python train.py --vocab_size=1422 --positions="rope" --attn_scale=0.177 --init_std_qkv=0.0316 --grad_clip=2.0
Each number is 500 + 25 x the weight over the matrix's rms, rounded and kept within 0 to 999. Layers, rows and columns count from 0. Numbers have three digits each.

# layer 20 MLP down, 192x768, rms 0.105, rows 147-191, columns 576-767
499526504478461458474481548464479503492479540509497532510530491493510504500500483449492500530527507550535506529476487461477474509497516479460498456479451509503493483560470501491479489487523494505505459486511508542468437488485487517489554564494502488487514492467501501502498482499529513529512537477485531528522529464495472444551515474528534461514505522516482497503543536486511439534527482484489490483444468531481487486559473495503467481495490496512522496493471511510473503505521508475500537477486534506495477533499566547493498540496502443482516532482490492535487473540521467500
512486475529518494532499470531518506487502494492466488526466474455489508500476519477498500551512521532494456489499482499481541466534471499490530478510495515454489528527508530437558452493469508521486500481548481489538501510518487512495443490505493528500492471491522500482498520504491525510501499511491496529476514561508515508535546434498482523472480502512498490466504492515524493494485531526496490489488518479519473511413513484533472491487448540494525500476487513524445482521492492492516448479520506493519513501483502462489451534531530488459505542490512483470475469508465473476
520473489487517421528498477517482512497465516510516506509510483468484497528473533487550536460497531499483538520516489521495485464519488507498508469430484497491498472480519541522524527503470522497467524511499493529466489497517515507553500520492498480492489460521526490481482537518510492507502479489462515511533547500494510491481524494475462514490484500518522513527524500522528486499473530491528465509476486543470461469517494517511461489508516492514488507499503483492469538494489492498465505500501503498509527509463502565492464494466493504502490474518502510477515522494489539486
516550483509513524463502526482483485489508497519537499494526516526490492491460521459509482490543510496485506483511512488499507543527479513506489488469483485482494484530469494474516499487481514494495520482483544509466535465500488487444498465514519534550491468514517479475515487501483506543517491489494500537550515517526449493504512507496498487467507484516525486502512473527512483481501528514497506510551494494499480501523504495506525446462493506485493490535492540542496473537511491530534497498500484508511504473470473541476517504514523456495497504521514486485507485462507485521
498514490522512487497486500501491531485503482539523500512510485495513510518486488492478493504543451558513423496468500507525499493463498484521495496498441493491499479462445478503523519485506506483492461521476488504508487473494494539458474520475529485511487481493521474450537543503490495491503478532530480493536452515495492526479513438497500508465526523496450511542509540509482477469532515500533463504497510506490517488527504499518512532460511471523507469437519493460502521477503507514448484465511465512525472525519517498492495505504546494508502497489455518456462468455480522504
484504487505497521524496508496496507522469478514522498492550466508480548541432516473473530554541474517508495499490511498504539520526495480491508503504517546505486525507485500500475502541506488493521517513529524479482561495508522474470477478546509505499479516499535542517486516472510492485499518525543465511480477472512503524537496449501490506473519537536498481545493478491524527469496488491494514489489477486495493508530503471508486507513496518494516525471516501524575529518473521477519463530517516505505476495522489541509508531494499503498493501493517536495521481524468514525
512508521523477489499510470472506514517504466529510460520475489448540480536464526508528467501497516507507506491516496479523523509511515541480525545516495458509495512461508488529504513497512466514474484503485502532491501478501523494459491468519508545524493509527525523477492530491515481459527496533467516494530427493518501471483511514454499517530515504511517468496477482483514507516478500535480493478494462489511503501479480487498517497519528516505479524523477496542480518479490504509448499503468520509481493495492468496479505539499480480494542480504533530459501549494528473499
512476524492452484523516532504520505484494564524461503490500515499500471491498494471457477512496506492528534515465512472508510514473548460513507509466471519503447497483483496523491497508493507456502524501475509472429455507505493522500492518475463516537503487506516562531476478537504495446503502513466531494550481491507503490469494476478457494509516518516487532457504518529500467517513486509517504499494499505516524510544554534521509495531491537520517537489511497519510498482520503470488503503498498524485491508465537474518477498478508511532521488519494492518501476507481483509
509503470506456477512494500502498479506518436459497506486526479517448491494505522496542531484493510521471482500478511495497517569516542526510475506475507587485522480470456484527461498535515557509462507523526474486526521490474491510482479472544495498479493470501452517526474510516480461501496507545504502496480514490513497506509502544523497517487507503470521512495520510476511479468474473486516520519530477495545517477474487504491539494451506488522490546503503500493491522519537526511484520519520486417440547509487489539511504523471505478538472521520474495520497489486494499481
483482495524501551466464485544532508495529520501483516496481502494507555499425508482465478539431480510458471508498550460498503538523455511478524492494477533489506520470522509509537487485524513478480496552485527512436535511505495508512494494505511467547494530471514478514529531512469493494499557512500466508517455548488508539477492522499541510579504498498541531500490513469501505542534491517502475493482481521513510485540491502487502478474510507507509482495520480533492519532497509475499524516499503487522518490465508511497513553494510515473517526473534503528498537473527490493
514497489486481487506494527518508514513485491502485513513485470503487452537498515489518507476512498475485474492495462496471469515505485468467491468527537506486523498482461470478473530524514480480537500515495462531474456462498480539506530466473512456489490518529548499480548482510474510518513477492493485505463529475483488487519511469506487465486463515497489536467508501494523503491489489505490528502511488554494451481489529500489486511477508477465466463472497471451515462480507502523481507521456525486491523526532493469503520520509508492486447487487473488503475442522522505507
545476538492503495460502479496493494520505482509527471470524493494490527533441476501538496527519533497516535508463507446503518451483503487502496515491541498489501500501531537551528514475538538507533514503472518532469508508489492519483506504466466504547457497517518525520501469546538479482500498456524520505540502508473488512490482475531535456507463498517530528461498489519472518502484519489524496469506492556492569450527495524482465448525496525502525492555490486476472494473529501509485464528512567499514509462464535531493510509510485516504480475478466484513482509413497497518
494502499499511494498501469512534492486511531486449491555490521486505449520492495529540477472493537477503515492488453452503525461503493521486492485501498465534462493484495505536500484513502493497528502479519490502487509489513495498488496527503495527505475511486511459510514486473468517501522515502496477562504470519522427501509488466497504515489466479508468501492520482487516481518546482501497513456502521490535501474557470486491524513533532491506488495500462471446499504491448495541547496539485480510480491496482477526482500505485509470547480527502511505466488459529547503511
514493513549474479484495487498575497527507456498543531456482485528490493441520486489527499525489522498496517503505514533518511538508474488475493476492473480468486488505518483448521593467539533515539516445471491505512562527493458539535428530465477470524527464530454459427572480502531492465577449538514454452558460467501531507477497534457459499498502519520484510523474495484504467481540501485485524509439527512516483488482539477463476470496487492521508492506505504505502521534518509457551482512523459509480542507544451500496486511504467540520463474479465482529489520466511466588
501531501473525512462517506472541487481515478551535480505543464467549512530495489468463446505501470514482460507491507478491496513534509559552541501522496476501478474482501477424555477526493483469477511482471487503511500512524495502468483520483481486477474510523512520435455453475484511512501463478505471498494507515511537539544479518486473449524522454499481521517507500508513494527444533531479492502493551475511471457512490511494513445492528439534475481503506507546488530536493503498512496524523507488526507467495511499482526492541494515528461526505453512479447484520520472473
512501491486517516506502480527494503474527459515501530509498488525489490468489494480509462475565503521493498491542493472538500509519499493513488519458482521495472485553546542551523476544493494530487499507478486523492497449505463495478493501505508507449491459537525522477480481488483532442477472488493440471491472507517478515470514519439488546462493497542512509493500465513509470479473520533442493550475543522522500514528520468519528503514504504477477506513508536484525558482526493505464514455502493433503484455526463506462449450508521510561470527512480505542504477518521528470
495478521512540546576517484483541479510510573523495478498491483486522507453473512515481536487451533493525457512466500519479486506493526508543508571522486513513500493501563483479487514496428511535479501514534478502524466520472535516470462515494467511499503466492493474509511457501496497515507491502471486527520497489469477528482524474520539511437507471485443501481500463493522523522485501505527526503536449494459565477506510505481474463481494512516491525492510473489526507569462476532498538530509516468488490520459530489478510502500489521479512515516504508507522495495531529529
515494498475527505441516488507528514492474465500500501516504471511491524516498542578503521511472465502455533489509516488496479499512522483493514449562475509523453531506483503545493501523453472484470444513510489496482521546518432522512513506514457533540502533488494541516502535508524532494472498473530489506490488528507504513458453500508481452489519489498507517525496487495488453515472466501529509491511561474494495480495516512527490469576544514522516507528533504515510512535518532443513524476498458511500479533540471534482487452530483504508548447517517515502502502535496460482
458484527518476453480478464517493504504516502484523475514505454523529509518522490503514535511492493515469502472463490539454505493491490517487491542456502472518479502506487462526476487481498519489476453509534522527489523459445524494519494527521494482548498493524496479487500478474509489535488494501502528478499483485494477503510513548553471503544491527480546521494466510470509496460529565508499488502444478500452483500531495519509484483462525508535460500512511519464542492467456520495473503494507480497490500488494522511511485514466472506541486471484451500481501509503494501474
506488483501502515491494493515496501499468516496537496485514490466484548503480525479501529516468524503484489527525489483482492509518490458457498487548456476477467525489495508536514502526510532510492503503521506456478530500515493486558482488500477499483489480513498506553471470549494513475506497534544482499483517508481502514477486512507492492493505503510477512466479507509509511502534555481507485497483494505504517503497529505489575515492490485474506518453497513522557544492513479535489518493504480516507476481500513526457497473526504500476496477507497475464515489460506504497
509478544479506500491470497454503445521493528470502497524528501455472480491490526498470456542511513503490502492494488499487538536513521525499487467503486523517495487494495539516499521485508510511453522518456525514515531492524524526501487523479494515486508529545496448537504495495510497473486471472472519458501527530504504509464493551505492543452541520484486523540477485504508476520489514508469491446503520510547495463435510517463472525472523528494478474508515483507501512469503480527467499520532513465477459515528517481507570443481482479503488499521509517501515461512482569490
486474539538491553483452531464463476494520481525499525514493501507508496502492538526481451488519542519519500517513505521450487531507495507460490514498481434493506475488526489509509518515470500513501498491519482484477546492535508504526488525498493488516493504537480480460504493515537543531528489457496539510497487492541484493482577497533512524472489512513530535556485515503568497487527499513463465486489496526512496461492523504485494486491522505483503466481475475520499482522550509524538522472530502469507532487522493520483496494491502465520498510473497498464489439540494566532
489488467554484476542521489516503479498480500538485470531535506478486564496491516447427497469507484497506549533504482482484495496503479498492499475503510476548502485511480487492471488498485503525510513520494457506425501490477490550507489497452523472510512489542499513537493462569500505514500519492504547515522511485520525549537539508546517509508510519484520477474498513472462467494502475522498506512490478506501505556530518466483505523512505500522560478506495536504527519482492460543490506512494497515497512490528564454514495502478458467479490473486512517510492434456508510505
507484479501490555522504486481496503485514471528500470504495491480481502493525554476457522471456530470511512508532515534499513513526545488488495497454486519508513493520493513484523499523485494459477482475508503514423487494499537456461493485471497509526538492522510512515522473502521475520491543574474494510498511510508503521491516504493508496498490494487447478492465464507529518479495497525500542496531489500493481527484473477505549500534472493525502481487517490480509488457481494479537517503498517471497539500500512447492462442518498460499540515504505508539501450486466475470
501493525526498522500514503506460510516524508511517506565556516491450466543518469472508527456514507502493509471507481519486463505496492487502486507451517512482513500492523458498488505461483550545497508518497520521504474504498544490521545486519512519501488441450506552543528471495522497501501481509515462548496467510507492486494488522495463462513506523502482454523522488492492503499505524502483474484514509482528466509489483469496510510470479497505479514487501462493524523506490516487471502502469538496524515502499480523500471539513516509429476504481495515496481490567502477512
484540503515531562510507540513469578521509497519503504501506553490506534524481521536466521455461445480471493514514512467569464507546540530499503558500487532516550506469490489550529534504479464474512508576557502480508492489512504463490513526513528486483539464490507533514527547545488501497492512488529523505560437510483513442496490450504566511510470537536518510532492517513518495511511548538502511473454521520509468500480516514515487505503485461523461532539503507501512476449534534471519481492502486485523483454529504529500491502504520525507492531514483554515521493492499514473
488489531489487464498495504486487462485533473471528506556539521506546454490512501488451536509488490503488473491515545474472485467481500559476506568494462522461513487479558505510465535477509503470503496522509514485564509510490520487514508473495555499552517517506453470493504529556516465475511544511506499499405497484549500553484497531455522494500494482468512533485503479478490497475451499501513493521537515531472514502473458520499492464556501488541540504502506531492522530492496488572506510531460443481498472495485478493534535487509506494486501484466480454515529524523504493512
491513490466502471524487483525506499480495476492506511539508468458584502447543455502503500484518529506521533480506481477531491517505489485514480411478518497497519518509438551486497491503506498504484470492535527542526497513527450543552471477507509486463486511473500503522486528461477489468494557518496496523508497496481497458452463525496548565538509506485523522462439503537494473474537462510472499529468539494513508473488473529501471524525526459486498489537504474516507468488495501513487512455551505509486502465467492502546512438510478460512530484542495489497473474525493488472
488501502471514513522464433488518485511507476489490499516463500517503566497464457515481507481495499529457504484513499462485534495498485519526512494459467536498519486536507472492505508486506478479489531499524501510471493463506517531505476530465523505494549490538485482526537553509466494469486494507501491461452464565498499477535534511515543499492509481540483478464488501493507486486515496469501519558488484503546535483534519486520501529501505523501477489505505495474515461486459501547519494494479523494505519493493498534498506451516498461474495518516483487507530478457514530488
435506519472506437490497532528485458474522521554485523454503483520526507567515520518526492523458445538454496497517510472476514502530465508556524506533428503490477527549475475513490512486496522532504504525502501435479462506549538517542525549468479491500472489519509522476453523515465501498482427507525492505511512503475476470490459531521507500541526505509484547509474520516492463485548468517497472501447541478520502483535482473511509518510491483513493484534504524470508485487542481452466513506502476533510504509495536495493539483543518513496520537478527514564524514501534495517
475478524492498476465510506480485509514486501530490486497500473517498490470482484496468469495535521486488485506510485487517484502512482510515519493505482515471482511508466547501496509487525519534468489472575559478477538487489487534495530494489498507505519510489512495468528543457484528500510541516479479510499483484488525467465467533545545492523488458494497518502467480519490502476514516490453521513486499498477488527509475505498487493494507503493520493514497505469512510492489508477500527493553499513498464518484513554491534502517514495483515485496522500481537501496515498489
514478514479508512511464470525510513478509497481465508522499495500537513534506486473518540480521498519498454465484460450464496497491506502454501530470476484493532503446486530501496497545495473511484496459486480531524512455445478486467516475482517545474462476485490486489509477483515497481480482546486505468493528485482489457499504485491537444502496502513504508523496491506476443516513501529519464493448537528507514474464475483460514498523467425542459482498483514538490501480473536527502438496458470496498471501464454505486542533487502532489506520516448494500506485511504482474
536476488528493514476503511509500505502517513498511481526476508507488486496546477443498474504476507531478477514486463493525483518495504488485525498465542505528475464484460471482511521500511485493514478504507521515469498524518523453525524489492483475517506449489506522522492481462508488514511495508492502465524519467487545516514499518519503499522542505526456476485519517510509486525452558540504488520488515539481493524451488520509527478541546508482479470494502512505495503495496525530539530509508534469528564524454540553510516454527510471496529516491517516456521512530509486534
538537506515505502503488514509474463516488529529497495495442527514496473527484518509492459467471472495498434518479471491511475498474506516511509467464500511509474476516511451456507502517464514524495522499496516452496497494512483513504497450510527511459507508506493506508514499532509504473501576479513530461479504509496528523503471501465570515513491442509470475503475472519506516462528519494530492486481422504512470515515512467509496518475499421488460484475532489477529502539491501495550482491471506447482567492477463507465471527549520502480484514502549521489503453489521539531
496527482485512451521468473466475450470492470505524485470494471500517475496468456470459533569486519472507510469488488531495452457503510481486505478502481495514502496480502467500505490487473482476517511496473474473500531486494516483537520501522486499460521462487518498491481522464540510548501552483476484543522500475510512515506513516533497495527528535502490486451460496516495491518495506509490491476477520490476501470504537526485506493513491503492469488457501466526507532514543492507523491523526460522492520481516494502517507535494485480500489528489492505522507550473514475521
508538521474528545512509519482587466499485549490533527514519506490537466450519501500442569573488476487491512475536522529473496508489523487486479533554498509535511510500529452494481538490471551475512482527475516478508539481498538465529558509505455516505485451478488465463463489470474489492502494465569516495487481483528488502486507487496436518530581571485531500552513480499508501480522507491502468488506539492557494435534531481488496509452510501512529507468538508528539488509503517524503509564462487480477527497487498500527506519507518525512473477535466483439473503529477493493
489519463525523513479493490508439510448511499494508491550519513493497562511597451476497464510520548491495530487489548507485542511470502502474500517511488501458500516479495502458503476497499467526512499515491484523560491536504514482534471505521461504499472496513513466517524451534505559490438545535520537495500470500488542573541531478515536520505476473497511484509529449502462497482522488526550463542514538519494527484535553488512481501509516502481468442485454553479520513577480436492517465453445521469491541497482514523483477477512520532508515512497497496434516500576515493467
515528490531480509494474534507513479501488446498478475505533498517502495468499457478497539514509476444488502499472470502534511525511460463439470514572518540508514465504504498513465516530503513509484492509492517506545492455504462515538472501526504474511466480498496522503515547484470484510528511500525487496463495456512517479513482497463467515524516491476499479485513492485470472466495512472489494460516541502532489479494541462491476510504522452491507476466483499460521509562533528485503510493418463456484516536503504534498486511492488513524496530479479515512508489503525484518
532481465512502487524521500519518505523533512513510482499474485498535475531469534560493448503466492512448494516484480515500472525499498514526521530507522485507537523533512514478474512524489512472506495488498533500500504483468517488481492498495540484463484543461499517501494461486505513485494501508472526522494490513515507453504493509533549528495535471466514490505475491509513495465526511460470523497497501500533530492466514520528452540538481569484566496484541479507499463475505498451482446493530504546467541500537505488476462471498473520478509531524484488541465486538515504520
531514522535505497533512524510492521505522511514492496510478553495494483546532524502533483471483476495517489513471471527496492490514488489485493463519590503503463487459483510471469503495484517479529481486505452479478529484517507486465496506461518512538489493498493486501532478523503500538531499493499459484489475490500460512468495535509538523519503479509517521491538485535547504487524467497507498545458448459492501492482497522494487475527472479470511494522523534495489495454476465490468522526525545509491516492478465488483494537524497479525488526451502481524486438473463499520
529483481478511447485485500520476485511524503564490459516489456503492442514480497509505503514490479510494503489504519549524499513504502466503505519462496463454512475496544481484508498470553514477501500512511494522457484478516510504512507480468508509487491504446526484476510507533513470495508504484474545492474533505456457493513481496498497515458523539510523546552507513512493501529451489459518497505472469531510531490499521477526558499506505513503506493518478500471489446513414453483499529500476490528497502532483501473493486495502500474526501469500490505515522517501487465483
476484501514484486510522501499498487487529533501506504497523506519482512530442497510529503463551514494556525530520474502488510546511516459482500470548472544493514521520491505484508515537529491492537519504485520528496522521486537516512487468471509552545470495475510519494515467496550494526513484513490492526485469502510493509459530458487516497523535473472503505482521538519500500523520500485490485503549475502480500507454532480479462491551480539484554458526498505516481516499568506551500511485478458519484511491494494499507519484484487499559485453486497503487502526514554516509
539500494494482477448496462485511464475488532520447471477495477497505507478556516471502556545453487494525492491512496499536530497495500502468519478496496505508500497515465525490482466467480465492541475480477505486482522465459491512478459505504522531521515476471488494463538491534478498507486460523500532490478482514461516490478548539468466506456517456464495559536483482492491518495492556495465510493561491477473452512442449500486437488518534517492472540507510502478558529498474507526475485508519453499514514522491477492498473483485528496474511493521451531550444513446457540469
496442505510524515479488514479492545478487495504499524542484502524481557480531512441514510512531514487464505518501462463496543471535479527492483490527506493513517506487486479514524503531501521481490508519459487498525543460506498480450495474513481509469529486497522483544491485511473474466466521516493488508525523531516449477492510442451520520483502472499536475532511485510500528494525489519511512479505499510511520498518497527533516475429476501481472526456501499535514497484478498515527499505527511467513494504552515456491498489512501498497498482500524526510484510510478491496
543518507480495511510482494457486512506524508505505472511498490476506439467506511478528533529509526468474463492489491512481503467497497518493514481511487550499506503492510460497496530489476486496518470478469461474507493532529513492507508474449495511475470511499520486492510505489535501476482515500504517432502530495489509545509489457488480512469478505512513553509506517519528508488490494535493454520505470492511506497510517489498508527462511505526475509510526500504468511480503521512505533477504479478481504497463520467524506462476496484499452471482495520499488511468506532458